config = dict(
    hidden_size=256,
    intermediate_size=1024,
    norm_place='pre',
    bias='none',
    tie_word_embeddings=True,
    init_std_up=0.0413,
    learning_rate=0.00955,
    beta1=0.93,
    warmup_steps=200,
    schedule='cos',
    final_lr_fraction=0.03,
    batch_tokens=65536,
    max_seq_len=1024,
    train_tokens=381100000,
    max_steps=5816,
)
Each number is 128 + 24 x the weight over its row's rms, rounded and kept within 0 to 255. Layers, rows and columns count from 0. Numbers have three digits each. The size before them is the row's rms in percent of the matrix's.

# layer 8 attention query, 256x256, rms 0.104, rows 191-218, columns 0-255
104:152177144136109126109137075109165135135124096112108145150118120123108137159133138103143144120137139130123107174072116142112098138142117106115151106086168101113136147173113111142098106126164139180113151086129117076126127124111117106093109136129088171113153133129165123123119147187120129172130152129100107144135148132097126131131129114084101151148139097121105127121116094143139132180147128084131135156093150116140117135113090126150128131134140130147130113175113142138114093140137130168108145129145146119124130186097175116163159128172096100108160156134137088095113137151132125132110094125125089130165118095190120153112134121197138107190153136120147108133148133124180106081125124125113132151119126171123108102117163138131131136094100118159126099143101094166128163107083112
090:147112131138117116118150123157134142136141138124127143129144122086096111110137124126115133086083129135126138136078139079099134087127132139149134103100157126140079138143116114132098144161154126105147142123119122174156110101114080147130161092136111101108102147128117116152165180157133139118113151162135105181110163168183094105138150119097107114125090088103139089153088121114125201112108123148140134099124129145156140185166167104138134135125105156123169135136117130096084164115135125138123127164163127169126101147154087093141122148138142115142148142090147115103158138155136080161164130103156113113123117130120059172163160163128101124092088142103128161080162132121121116113096107143097137139101132137117118104124123111135152142131145168115124092133126119123156157113161144
092:108162106097119101135150083106122152151103108130113118133135113104189134104142130165098135128111132141129077107142153106116146112121092139121116121128142103100148153167120152119131135168194122150132149123164125127100109120142137125083154091126129086151154120157104121118107104106110141105115158151158143151128109159121099151160108120092082114182126163161102123117115146146140112147117130110123131119159171161151117123123089152122131123117129127127151139130120103057160123159161092132095144099101156124130150154145152127116117156118072132133123157132164094132106116116088082143155190072140152098112160127118172166094098137137170155087118151127096149155147135111123140212119122125116130163143166112126133138143124143123112143165102127118114087143151127141146137117126152
095:139125132129103113101123119144112097118169143081141131117139128121083146147148148139109136165133109189137152129115123123131117151093152158086154109137157140135157130129121122112141117109100146134108106125173127197145093141127126068163088149112117122122100116096127107155116088137130087188170108155169185108125126133139153135136083118141116113116124084172148098149140117105101128138142119128107123143094136117114089147160160125149100138098152070117117098073140122149154127196161125139087148123123120149103134093147154163117139143110159155134134128124114127117159118107079093142112160116161122150114090128150095122108162128165134175133164148111088123109113142136069150146133116123113140110147161123107135113116122133151131135107072120106148082152161136126142104134119112
092:104136150119144085139111163138106120077120101150141104121119159159118136116123126121141118170108103129173102129128109177130169152111143144125111161108123125132181161153136149097134149144127158162145121144100164098123164151127103142155151120080096139130142118123108137121123096151141123143113089100092124097156104114117136113131155124155132135152119095146111112123090164127122156119166131114146152093136123154095142092108091183091087156139196155080125130143131143113121102142130158097090103155143116151145100131116129130112137132119135189105156118134137134108113138164148171137114130144115091123113124110124122108130141155073138120124061164108173109101097148148091084109084128093130116149097160118118158122095149181137145111114107086148116164135116151109162134130155166
092:141152123118133127128129078144129099138126123088159134127105136141134139129164127144100167096124157117169136069143121113138136116155121131139171106152117104127139125140102101149142151103154108121135124134109165138160148112128084161154180120137110103123102145134107115108134116112108145151110136127122104171135136147127112099145098125114105151155116155119154103120172103137162137140144087138138148083145145091095114129156115178129147145094116108149130115156167167087091118107066127098109129090138120162132102124143087076154122144106160127178132162127147136132108146086136094127119121129142100159111142182134117120117134148166083117127063147163169130093127117109104123112109139061120178113160112124123105104129128112101154166131110185112139149101125153195148112121122150
093:137165140111097118130122124134118130135108128149098094120136097118155097127108152153124147124096103111103101071111147090106143137139126133139149160201116129094123135169140154091101145154153088155167142112122117112178138134123121117154117207125100106126085168104108134082124120115152119114128143152117147151107118112151119090071172084135101129118119142076159121100129095126166149144168143147129119140131106140139125131136085090117115138106135077127151159137145152133125159121097138152142138095126108116160151157148116130147088064123146110120144094070146143117109117136133089156089133142151140154153124154102106136115145107144114130170147170100087114140127120099116117096096113158148167130122151153158168145126168131115113157101125120167134128165143128141090118110111134
091:131148128159128100128133132147138131160123088097165176136106132097115136129133167107135140132128103136100095156156127106136132174173206126112188133122145154118134134118108164138140162079100176130169102124113137123140122135130089151105110105133117087117173112097087107128107129141161152170153129089122118104122174160128149127174142171132110110146115120107101132147125162115122144185125098148108149135126126095149163122163161147120161144108114153119156098133097134107113172124165145115097102064136136140154129139134110113127153104104102125109149128129129148153118084088110188144108151094121140154114170147205126106141141106124111131110111088091141128098124086136092128101142121130101096090098120140122133103116145139107115109111141139128132098145136138141153121125103119
093:099135128148153110176091110130135047155141132134111129134102138114156146159161178101112108116085143133103191178125153117147142125101110111138142096113128139096121149143113093108098103126141107140131092100154157182083092168107119181136144135138136145117122132114131107123114124138137135094156125124160129133099096147123130152157106158118181138124141115151125152111151120160114141137140101078131162126126122060113161145130115159133107117129167125130081123139104158118106164093156143161114119121150165154150154134137107123121122143130101124127112108117114125118164120195128120152116116113114125149143130113149125101127149139138113135089078159123123121136125151080175127122122133150171161146139111179148151092077147100127153145098116127110081105194135120095127138134134100
096:128126129087086174119154112121160134153142143160094105126147174136095102097145106088168089144149071175105169143129146168142162118139104146150169135069120143118074146116122094134155089108164098097106105089121107103128078113111130143126071114097140153129078101131107122139110114176155137152115153127100083153139134104122161140145166109129124144168162108117079122152117096159122140131087121112100111095141154105143106121116159129158147112110128139152148169156118094126122115155117117065120132164137122087104149172140091119114122138160131092115148123146153132147148122131140099123114140126143146155117097128125116094089137113135116138138116132128138149144162129147135112114146144132148113128150098149144100138093114168131135140143112108162084126130091100145143143131107169
097:127130113095109131139142137126112150106122086135109181073143113101100079132114128134181148116137099114123103141105134125117112131140129093137144125118157144114147100166148139142153124148116158098126117128086120097153142184146167145105119102150096134126158113111129109133107104114164159140160154166091117142120131148122169138169095102172101128159145079150134126153124150157139132119113142083158124134158181153123104127173141144115116091112125121122143126110173161130111081122158120111146148095147123127102142093132135141085157191145138096121125152115120107169085176106104111150116127129131092115121142186160128082133138167149112125142141163123124101105140066130123128133103191104102117123136143125103141124126137096127077090108110078116161152097122131109129118144119107
091:116091133136121100123104130140132115142126108143131155152127157115147162096140106130150119161174138177113105083109126112142111149096166156154134165108123095136123122126189095136118099141125163103141132115130138130103124119156122100140133139131117115158094095135129126125142196100134121137167131145123109134084095105136073109162169148128123104095139146169136147125106113115088143118103116102081153091158119101132131115112155149160120111157114149128128144099120139100147175137112132134139139094106123127145142156161150150138051145168124159138104121096117120143123101090144163119129176153140107092099133105113115135170166122096142143081126100104135160151161119153116121106138106145117145136071164125138161142176115128141122088112101165090147123083121100103162170159158150
106:157153104089150123114083083143150125132122107140124142118118119128127149133118083101098125153140115158128148127074063144184122126124135109099134127115174116101103115136111114137124099107122107137119122086091154098135091068129110143090150078130136088103139104113123081118128134141109123103126077120102098141144141144172127120142135147119179118160113119088140128115155114141134170117112144094134115123088206109152148153118145099139094153117171139147158165164130140138097134126131117112143139179149139138117133156113080171143139139150130124147145180150135105097142139105103129084163159115119160175108081129129153169176138142142131108172130127112136113129143108144155094125152131129093138146153138134143120164110114136096154164121158154132108104149098127152104131124109105
092:111157170119129138144133103128135097120171150139094107100114103127147085108115110175122149094085108116113147084159129160144120144125119110146106133109142110142103124157162099134144120112135121118171108171121147111128131129166135132123142128155133142128156120060109118116159093141134116073107104137103121154194123111170125113145125136163149162176172137120069115127104115167098096131150176077158157106085104139145138118169150141128109130142114073138152112144149133099134154140132125127118171113151075151097157132136128134150124161137113117121073082126158133131112148119114103114100115170130114097153128152154117109147132148131118161164112108100133088088107145161161156143140121113108082124147088119073139137129144129099182120144116138120122121137135120140146114159160146
089:089120077128120145183126156150134145121101161086141134110141137131177115144137195147143150112130088157116089130139184106144121148103145150139097142116159153137126128118148117147119104145146190131130123152118086133128119166140134115085123121103168133105143148078111125177087062123136128130071158145161127118137134116101124143132143117107127162093096118077115124137141160100116121134103175097122135164122119119148122118133131125133102115083100162100179133136122120143132107124169109113127104142081147094103138117171134138099156144175125097132163142148122166131116135124111138094127112110113125125161124133136090131116145125114122152107143143172185143129161130161134072141100129105125116149119120118092105114096072149093076128117101129127090136144152120118118127149150137
097:181204091138094115128159085139156115080163145100136109127165098155101099106096098133132162157117133078134139148144147150098147144142155109095086123126158081120150141095153150164109090129146107150123125115102120136165112110142127141097112099146135138134128128156105136124101134120081092132134142071118127125131126106158163115065083122125152134113127116107145134125159091089117101135108153132169162140095109115156110122145117145140112106150101125099134153158111148090134111146155085125091128139174147120076130179141101079109134115147134159131147118118113113135178123135120125125168102109158120153143130101128098155166142124130137124151158123129121124156151166117114117141148141176160126094112113166176122111129122125098104122152136143145158161120092115122143102095142123
092:103080125159139111145146167113120127123156097104111140169125107090102129130171097106156153141113131109121119084153165135120133097098144106127153142120140138129108100128105167138111126129126142146119091114152116124144155171152153136121129132132142111153129157133144090149136114126130107163144122097148137096116171149073123143106091119114145133088143164112129163133109134138184121123092130134098118164144102069087173145198106089120122126102140139119131134124129138138110111082100147144135124120107154106142111109150135084110180144115183078110114140133112134154068178105119121141114144128073093098121134106131115101120099143133135089128152103194107129170120133114136101140129120098134106127113118109144157142131156131165106145122136102110143144104131164116172075130177159
097:188119086119134141165152146125121158133102111128143124106139143156129123151155161132147094140107120115118090131095135113110109088140159157122124143135117158145119142112116130131124086124166165127130099131110118116113097163094111124157100152084084146136110164121144136110130108152126100147102170164151113171135149123093150137107116146110136124091104137119145113105120126128127114127170098139121151139133166178122124159119132113169150091151177139119110086144145128102164094137107156108122114137114154109135112106089178101157152085148071098156111140153086165120118148125126121150126136121110080112106154145127125124148180146119093154102083133115138160118090123146141140202146139129095139118123177142092114102188091117096146147140083145100120121103148151091138114133129083
088:110081131164128155104128119141080112150128130153137136104131157150120116144127125102112110082106139117112080102133129137102102113170129160130147139153147175086129142166132119158098131091109117137175133082151101160140102120132176158141115156141160117139121132113138073132095090118100203105089159119172121146109108146100196115115109103131134138116158114173101152070126134132123129130119105127093138127126140138089137109170127140140117114150107116141145133122117145101112149131135158128159125107132119159139117126171147135199108142101123120113173137123154147156134098127105147152137143155125106039127083128150114145114121106114123162150085144082137128161129120104121122115126141133121137131109119100145161161095132107170138142127139151131126154073130123131156130135177151
093:130167094142124112083083128124113157106126130069109120135153107115156157125133126132163136122151096099139117113107140125099114115099131106100135123128121115103118068139146134122086128089132123116125147145134125127124114137113127115147068143124136158163104088166162108144116150114145081168152139106149138163129150154102126095116172110142149142115159129172177160121120128109129114097118117077105126096130144127156164088115121147153107170129157142112163157132103119106137120099141162179161162139155137086106132097130116140115185100139098096143163111133106136126094120121099158135133147122132075144138160103153148143135102107119153128118154152153173173155095160126105130069135096153121110114119124094161156099117143168169146126109119111131113185141153120149112151086111117
095:130093120151153137092132134157125180143111114151109144095124139133134150152152139176143139138141129126097100088155107117159120135124099123154145099083132122144113103129151143122117123148146094128126067141111069145113168109115105155168134157154167102130114095152134127106135110111123117095116106124112130159141094131132075131140166158137124091103123156134138159070132160177111127146140122165169101143180126145081112183176161140099144114137144102110131129099116144129164131129096142153130089136079102143105104116144127084082168121130123115161100105136109134129114113114120164143144078138126135170125124129122103157088127132140098124166115101171157115142127137150161136127136125110198134121134086148096114139154139088125103130155124114122131065126119105143136107125168138
098:122129121154101157119146138177091083137158130095119110116134153108092117134137107115110166099121157144119100137112181107153087202133131120104150123128147121138149162145104131135138127166115172092153115148112127116140163170133122130138090113160128112134123134152145119112104115075121107146108132144138167133120145122120133112118143106141118158114150089113094151105138170128125079153073174134149141158111135155118111125097163089138160136123127093115132156117127120103128167100085141126135117141112145144141061134128169085112121101149135139122094095126145118130099112141096131127132118120098134180068094142082118178095164138144077121119120140160106131138142147132138130148171147091114104130135137105101092166157106126154118137152134096112175149155191118104117129124111135
102:105125128127172124171112133097108121154128128098144126151148163110144160099135077118135121107151123104105140131148120117089054164083119129165100133137099098149085167109137143138172123145138172134108128131097145147123125129107139083162129115134121145155113150135150130131144130082149146144118074116143101112110135147120136136148133164106106133120088142135128146139127151164111114145123154090128134142143128135131125183076130120100158162130127119136112131109141167163177154109160124118128108095086173115109104152120131155129136123125107132114121130153095111159141111094111143118167134165064152110095164133084101136095111151152135144100148175128088123139104115134121129149141161142132108077109138095088140111203085139128113129141134126085147126151166147106146129086138083
102:125117085126114113107165072148119095108118098163145122158153162120105136127125141142079123100132138135140126143134190125111138129135102156163149149145145151139157164103142148091148177151127107108094111141108057129153113111117126160142149155117149122150148128116155126109147091109154134115140120145126132135141117132172103139105124169089118111123118128164154123122131127144108104129116136133094150103133139136112102073111147165143125148157142133101110137113078103101169147137118145147111119182131132110166132117117166095074098180160132094108073152063125127158133130140128131100114126136136129121095170195117097081132151107130100152149115126171130134116116100167150115168103130139097135150134132110157114148155136142104142143110096161075110111128097107131118121098174144
093:106137141135121166115150083132185136125137117133123094147115156175136152138167157167110144119132073129103119135103076095119125057111122157127124121130137108116141133136131136113127132095126111152155112113103104152128129092110148108111103120146162160110105133121134147116115130139204148124173118191130127135122141137130102136181139135124095099136141162079108112130062140158152127137098111096130131125135138124140140126123099165116145066125125123107162073162156151131138152114136123117147150105132159130135190119117133105133106172151124079140117107118159130141143173154116168140110133148110119117125131158113095178099105143128150118136122147123152115106119104097144124122078132163103129134112122081140164114136099114134119083143129128120091129100166152097080123178140154
087:141129111141115103117150110111170115103136177162159075123120108114112180115153124126132094143161117152166164146125159105139092091123118091156141096158109115164156140127126168091124123125133157158147137147142092165127118117115140167151111113135110160151133154147121184104123168111181126122128128075145120146105116121093144100092110118066182141129118099162124125101145106112130127157171133127133131107118104143165146127169087132129142153121126121128137108132125160089155115155087153136111139097147085127144083084142103148096125130068155071137109108142148152124119141113124080101124121129122111083132150134140155121111114121156152135136097107178140124109127142133120152119156106135124148101131172136116137137102124120147156097099149190122129117155141130098158120076148123
097:092100147147124128095152114113157103119110106111185087131127146136117132100146115172113121172130152112179097121130122139116130160082114121143137135100174100128107162141108160147132168133109132134108104145138146103131138147181097109158129090126159098117139150155116137123138115105092122148134143159197092104135142119097119136109146141132082111073132111106151133158130172094140115156155142124147119155149113131163142120118151134150149165129099114116095106073107164140107157101183113122134090135122120130095073127142124073101110136163126159140082109111122157135114141121122176117124139118121116125123166154115117107135138141057123146139111150133127095126118115170163137111139126136139098107097125159112153140177132116136165120124159071148139124096098144089161092140148122
096:152139125076113091093098113112155122150100115120115105072070081139129121135119115148117100103117115138134167110108141161127173130149129128113113115131119145134118094100165167123132121114131097146125137119115141128118164116100125127100133117160168167135164083110129082143153125168144129166163129183097184158108167113168148119124152146129131131140135150140098100186085100125163131121110159129126115148121165102138142119133114161116119096133097128152150136141113137108113139187126102123139147135157105079134193127107108145117088131145109155125109169109148155145125082104134144107151113136145147117149141100148125110175153116105164116164147115109135152113141120129153141109100095117117123164128115183120131134123142131161146069161132130138098113147102150153077100096164123
# layer 8 attention key, 256x256, rms 0.102, rows 191-217, columns 0-255
093:116162146141150139167123105112124182158130113134095164146094125134118125176100158140119131100127101142142131079136126115128126110115114119140096116115123161146160116133137153070096122137173137121131142140094126113158137139126171102137130164096172162105077120153108170122115145139124126140097146106146132140120173137073128140148130104115133188142148117145104123061119116116145139131144120138158154143148123137120104156119123108137133093123115115138102074142090117106138093115095121130132111152150111126162118199095082155139116087132151131151124129139061152132160166189150085098162114172115110153143137102136140115118153126124103093161168101112098085098133148132137150124145098132135125101115143169130125111105080142142093137131123081144114158164149118122134124118110104
091:134128163130071104141126127179164133124135130123125121134124104115130166145121126122129115126103155117119106112121161110154138158128128108091139108160137096137091120110145135090132144106120084150154154129101143111109116100101066122139165172124111122106132182112104138118109155150122088122142129130142128124154104181187128119108186092135154098131093124142100111156129091159133114171117124078103152154140104105115103156085131136136170126104137133118144131181142139106097097182114100129084141162086143139134109144132135088114146094136110138141116066114182148139127142151145085096166110113113128136160140092128174107114133133140129153134103141118139105108178134137157122152112105149122132148114094146126133148134154164142135147147133179142110083163142112143070168125127153
092:174123105096107106111119093156127121130067120129085123157136165113176120102147126148024139123080117135157130115114150139156142127156156135126151142145138132124174133117103093095122151155124158117128126121153099150137103137155154149139142110128154122159149124114162082136143128128128142123130101154101146123108094177077121110084074113134075132143091163093101111116113144130134146119108134114132109168160121088172110150138090108138123127137136117117152093141160128111114097106141163099122157185156128151151150129148124145165120094127140147146093149102099161160134147183067112108125132136160092108124137097111135119150143132142150127112120111124122173129089139117125109148095104152124119112125139163125130133128094129115147136150121119093135118155156139160118092078154125
095:166157125113095166172173121139144164121111140150129122095153142131127144103122153105113138124145132110103151081116090124101135149157138120139129137101089135114134095141137128125115127122144125109138091134080139112133178166111102129142110193131106133111146135131130113100160136097136125146160124129134143141129139140124142059157124157155085137140089142150118136136112149135153181097140108083090140136082125134170092155081148107112076140114129094129157124099130122150106124149162117117143127174128140120126145094170139125084120139122112106177128158138142176080136135158107077087143148116087114157171139136137140139128163123110140158130157157117121072140148117123090152068136126104137075097171127108103100092121141134123120145133075098103120110147136129119123100149144136
091:151152092107105111123099100120140122087132109097134153179102120092080093090126147078149155105154135131137134083082092134132159126098152129117118156075129131125176103138141130148108147159147122144101127103101123110143104109144085129123115154130135126113166133158193157141095125154149092116105156115135115139134146125127200106113124146112110085156110126103126119092144091137129115115098151162119105106165125163113154104123148167113074157151128100136093163119136135128144113165142150118136149151120129142120093106133120133130145138090119071149161153151145114105109112146123152156140118125106113166123111100087149128122138107148164120166080155148146125122097140110145105134130174194146139149136188129126113111141111130174149161112124093165101147140142114120116124113148113
097:132112123133094089111120122107137165111105135098115148111137090105146153119109172119123150127114086120122172096161137117109139165142120184131175136149139131104105103142141098108107124128155124153137137127144110093110102144151098164134144122103099104104116140117138104113140135117093125060119101122116131095106121138102181114104096140136157137137108147115109147130176112119141129147130123145120116095116135087138146117153101129096153163123116155129140166105145142079118157155128093138168140092117125116154081148133153127108085113132134179133114119101181147115145142161140089135126125130142136171138085143176167104109160134153109140148103147153110139125139138088137117058080076124119149142108098130133140162099144174082141155136103191150136143115147151172115131135096166
093:120102095139100116064150094130095121141118125113122140098152122087139102136088165108156123134065170148093137101104122117126135135123125137121124115162143118104152147173162138127145144112130097155179127164136127166151144148104168101195146128135094095134131145155126110138132115081152116114106123111142131162148099115128111138138150057091124134172122114131092161153097114145116165138106139137184135145124099156115107120120097154138121140107157092115126116134129096105141157130097138150094141117121101120110130108116142155179099118119091156114143154133116101105085116100126096119161130135099138132100108126103140110144114117149116101116152148138119129122103155130143118162159172101147110166075163111176139152131146084114120140119102134122145146187132155096087130170119168
090:167146119123117119121127112134141146121125107124113137149105153107100157116104117056159130153147130135130131131130180131132160158143152128080132144120124138125166105151120133171116121128142181149119132153124130130098108100113149107112144160154155072162102135137118144107117094147143137165102125116141133131135175144064142085160124115150172142097100107109096090149114104105146155131135105125151140133078178117164113148152138137112134150144106147123121102120133137099108114156133163123148129117105150107131098129191107117117145118072124140143160109121130187132098124208118135099130113119126109120126126163128127087156198152148147173146113124116126092135136116146065130148128125113141153168120131125136090141117099164128134125133131133150129062093127137180157140154090141
092:136106128133113149104137101172125140155116141175122143149125146131169065156162103080114150133143121076138127132128113136118114113160132120174120139136106161111158117128140109118105126129138157124066160091136188140100148121114098113124159140134108143103109122147099129085077166131118150140106093101125124114124143133164130101168146077108158150131151084173112176132103156156120124100113126128140149146129126085120112106122141127142118088094130143131146111111120115106100156091125194155100127120133164153101128117108141116121142098102171122172118093130088110108126160152110139144145102136098157117158130124154112168122123157102120106174105134114106088144073136139131117093154139134148080144103132153099095106077116133162132119150173140160143134113140127139141157134151088
092:107155154146129142080133148145133127148111130138131110132125109122131084084141136146159148131162130158138168159114123137152101126149130103117134132098153136077107125148141127136130131125135087117101123123056153100157131114076108118090086119120125138140130148159137103133124135175100083128130143115085152106167130098121141152127131136136207103108108114145100128090108127119160127124116094110123136141144126125136149186124122098092155089131112153196165126164114148159152161122150080075128109170132125084086125126131151186103086127114103157138140105113116123149144112154137151102156133138141126139130177107149128108109160121124117093143081128152141164092187134131128114136114113127132097122127134136174107095104089068093150141112139123146149144115135134129114150098141144
097:111111114071161112126110124123125197145116141122112112147089105105118094126114171155132120123136136173147109132143152093103148138144141139107090139142117136107140104094108142111108123144128125145138110131107122190141135150147132161134107176144140143140127146112125113169095163139114132137132125124085129142122092156114156121133140152118088121143090143127113144119137094162129143084140111181127122108113122110104131147128124100114133104150109144114141132109141146096107109138104057132155146146123105116078146178104113166104191104100093124140124137130137162139113118157131119115127127108134114148094125162141140116167180132129118111131114155159170109085143114107106136070102185152162138133136155134119095185164178076107169099115120136076107160116089115116159105116106153
099:119156107157098131109103094123152129132141097064117145115133125111184150152098133146124133156138090122091112084040145137170151107117132141112128125123106112145087108080142119128127077115104123143098122134136091131137107162098132129144134149155123150154110122155159147140141166123150109172174160129142113119089119124153125127142177095158148083118097142129139107147142109130122096144109130067101136139107126144149137154083130162121111160149155166122143153120168161145117154158164134077110145080154136147140152152134135093121172131059139152140127139116126120160098106115182162109105155130132131137155084103074136118138116113125132134126133133126126162131109123099114137112148145126122170158064144119105120106166144124157139137111112124104149124134134158131109134117150116
099:154118120112169137142081127175138130137123110133123118118133092117124133125110156130128115138149149163132162106126107153202116139127111177093149137124154136143064094101120160124106149142082080139125167101118161110130096102078146142106119137142127118115108086085133102125131105134147112136097087153120094141100126150126101122110184124135152129130150133157123130069110128125105145119133137124140166165137117156167146148151099098146111123119177137094114111089116107102141129184099101129131142157094088143152149107139132101083128101129152156096130122132104080116148167145137149099128149129117138140093121141110171100167119150104088155141122121096105069108182119126109128117110109131139107126153096151101115112113145140139122133159153161171114100149092116154155160140152138
088:121121141123162132089121093127110141115187118125115096123157102106142123109139083156111094118125149102162127148110102138137135130150140112152156105144180089088108110117106152164127163116148139104158202103078126120133158128134150136136115148165084134123177159081126095128124133072104150136126125127099140091129132100144176136132159105104126136120087128105114106114142109134112156144121172125157131114138127116115127105136169108089123145127094147097161121099133116110117124107145145108160125124171086131120113118161080138160147133117168092140157110169171144162106119116153124122117109137131135118097117143128115146143139148123119140182142076125162085108176117123146124078164142102113066125112174155109103150121161112143151113093125136119121170139147150116088108142152137
093:109123163130120146135151087126154097119074130113084106177101132132134088149118098115112167124151127195128107144150126134154105147161152114136103122157145114125135103151151143148152140109114154162144104076128143160101116158118145103113119172139180098107201173111148154166117106115129149125145122136079148103127138125093123132094147114148158101084111160138141115128101142150133146126162084147100149112154113131089145099106114141158125118111096091148097106165136148144078114113093169091142125139128157118129165110155104137141127127099100132091126136089144141133131144102089145127145133106129166114117118117133134084094105169114113153084144119134194154133092137146084112123131114155151097116125108119152136155186122128142139101114131108124139093139146120113104121099104143
095:141157157158140158150179114098131124140131160092136108127103133150095135107139161116102129128107106121136107122129122164144123124125092122128113127176122110105167158123172111112174130089099113116154114142146114113148094150130119148140151082098147134105073162132122128103118158133127176142101134127151104125177120132131108140112135133096129177081131138132167133129099141118119121126101158124146178167091123092163091117191121200109126111073133114118095154115131124123157113132081169124134139142109100115093104130116120126127133103149114131086159130142112132107159130115113098091150110141165135128124143113159165116164100121128140140105163144128106118141113124093129150136115109104117117117169073124187107073105172118129115166104135172140157167129121113115160084125113138
091:130120135160092115131132165098100116122131120133115084153092151112127130122108161156136153109113104126155137128163163112067101148070147148096145068151114122107174134122109163145122098120147138148101115126163142126132082122162127089088154139110144125135161094144135155124144106120136123093141103058139102080096154093144125134139092113131135120073157146148158126156128087209145143140109088138111121098141119122106110093141123121111132136111133089132078138112145116136106145095152139143118111096156138133093185148153181162116145104100136129143141092123134170163130166104133138133105152110118135135165144146108122145103117130096105129150124206124102128131150140129119109108137141131141117161120126152149135161141119118143087118138177157082137103138125120113127116114139127
101:155083120131099136166180109079174133143146104084098125124164118173144118105146118109137112108150124138139146124152115118099137121163136120078118170139122115136115133122128141102101126136146160139138144090118109153156114177158086157132121158110080122125147139133097108110139102175139139173133123120122136119139128109080093133092096136173128127126122130122106125137125123151112164108121125120095143092177116132146170125106091142151164153158130146121101116134129108133127143172125088095139152136164098117143115133117098129103141133189099105101083076122162093146128087124078125179118169125106102161137132103141093140123180118115130130115116113120128170088082125146124124191123084170121130141134130137130151098139167155136148160110118129150088126132179119108114123110113125
094:123084096138171128097125116157119154133102177101100150114097158104134117162140127137105119140125146137118136092114158132113112099117137104098116109118136130128138129170098137112158138122165144137182140089158148124185100109132121153175100198129101156119125134147134130117115102115100129128124139159176083133116145141108155103062081173116146117089126160142113128132093166155103109175103113132116156122109133114093112145127121122171130149130091175167127108152145138115087139121127129122119107105101121115145169130149110123137152197130150136109145115155125148184131092133125136096122101094145107107109090097128083121135103157143173096120079148123092120110128148134101084165128140131163123110119090132119120146149089122131160157140132141130155157125135100150137100135139161
099:132154163138086123128163136116094154116125127131113137166136113147131137125056106150145158134092147116144144123159150134120156110102112152114109128124149075145145116122112139105102130203105118172123095144086107110116074175135147090130145142111140135136120111143148140133107117127177096157169123126111086137129108154119138096134154165087159127133132124132165159126105102127138097114101105069082137177142120087142115151100128169079094136109079135144102116165135166173119133126117107131125146107169124106125183127143125071093125116098119165177146110115115158085130141122145136138156135097149083132121126114129148138134098131133124140128122121114125132160145113153100085093167137126107084123150148120126159136112111105143119103113103124118130160150115147108127128164146075
099:134110121196093066105124118129122117186121105139114113080147110132138136119132149162139164090128128132103111170136134107124167124127120135161112158133133133133071130128106120128136113141162117150170125147042121119098121096133158105116096126097116096119155121171124131162124135135131140147149111124124148127111118150135111111136122156174115150093151117109133142153102139138078156088124137137087109107182206140132111159148160127125117121137167098159115132140100107106111094086112122091158141141091130123130140083112109138168121092160146129114101125164152111145130153107129165110095108144134145140111103163111128183111124116118070121144148139147137145147137135159131136117144151101111116142118124106125160147125137122094151105066130125105151103110163127107135129105151193
093:126154180152116141127175111122090098160108098171138089117116094145106135156139134118112162131092158140129120145115139116127111094178111121134108139162165168141132123147143114128132116106154110137128131113142052149097140169156144113146132155115144121139130094127116114108115112152126154143166122147108118152163182123128105127132123110145110157153091177094147136116126152170112115111120156117100134112107133094109128145174121113126088177122100089147169143110144131108170128163104137147137104172085127127156140199108144111147120099122118091164152127130126133159049150127103096156134152135109166140121143145110134122099098109128087109132128114140146104119134147112141141103086142116121092121154074097106124133117097113121127163135158161121129134105166076101111147138145091
110:148154125070156127162126133104099104110152120115094095100120161121162144151162112162108085142134143112157151127122120110093125088120156171136103119128172098149098126141140090145101089140103096069125125094121139178115125143134131145122138122154117147153098077154120134156093169109109142147128111116102132151118080126160135109128131147146101145118077145104129150121124098124129153122123086100157109122152105130134104144118118117147129145144137140172119131124169133132165142164156108136126103165165146097151119169125131079145113108098147120165125132081127114108142114075159182152152171108132156104157134131096122100089121143147076113124151132119133141145100101123156133160104122109142121200136102121103130103148198128149118124115102156104121129142155110161142150103129115
102:122063124113109139103152159122132106128120112089141142135173152130149153106117148128108128138165128197131149120129180145152147153153142150119134120112140124186149158107134098067077165109079168139135117147122131147104103132127104156123110131149148121099145125161139101119121165076125100123121116130151121109130149143137111108085116123141104140146136120159138098131100143122103079132068165092133145133096163130129149132119107134132102169128124112090148113143095081150133146142147150126141146106128171120111115147087129111142120149137162103134054121150142115145075136173122161125120178141122156157116134116137129154126105139152130109161174091138114114132144137129152103084152103131169110119114148090130160105159109119117122084142154144111135140130136088122114063095144133
101:106104131097175132114083113164141113120118155114094131166142144084148111164164128115140127130127141129143144156117079150105108105119120140125134135161133124148149145062102116157174115127189150146081127145104099145127099087103072138118135109145119145144129141144175134110112122081129057135147125121125131181137123071134126156150173143120118126156167111098092103144115133101124115121118155164120191131146116124122148084119101145124144111118130153150149114132157129104140096102107127122147119127160124083154120138132153151138168142163117094140122126131133123144116115104120139078125102152118127125098162158108104121119148113110122083126130124124151162120125135169115122132123105171155136119061105134142157157137153168146095134140128146074116113130144112114093061168136128
089:124140117123147165130162144125132102119143160179153109120145161115131145129088141147128130113143128088147143110178132138161134105133134134157140091143135132164154184141105110105122096125105177121099177145113154087116170159132112125152110120102111173138124154144122139107144096103126135144115076130125099115137108135112157105135130149133154113104141077130152150169121133101197074118154126082104128154092127118163164114117089128138124111143106097133086152138114105095121115143126144141157123087126099157098136088137128139131150114132177058165086112117125172146127168135110113137108140091091122145141093110156153093108125096125113136149134098135096103113149188116145175141163113127151141120161126094128127145092122157138114112110121143167176138105127145094135116112130150
096:137090123100091100130098130122133138124142102100132112139145110105146129134154096163157113164126138136144150141103119113089152132105144114135184124140127110170186135103085123139129116101113155122141107127092151133109085155179109113129177125140139111113142086155102133114096144138118123112123109099113102123119146119148132117146158095148167144107134104083113108164182096119085138147160122117110108111116135127145112121152153205125111185100129127121133135136128085156119100131149136112138092178178153130086162164106118122164170151116160091133152155100156132103129082140119099074153136171081177146123131131115146090123119098123141111155166136115141151121109126139161102134078102119133125134137115133147143118132132110149153131110174131139104172119092097134136087111117102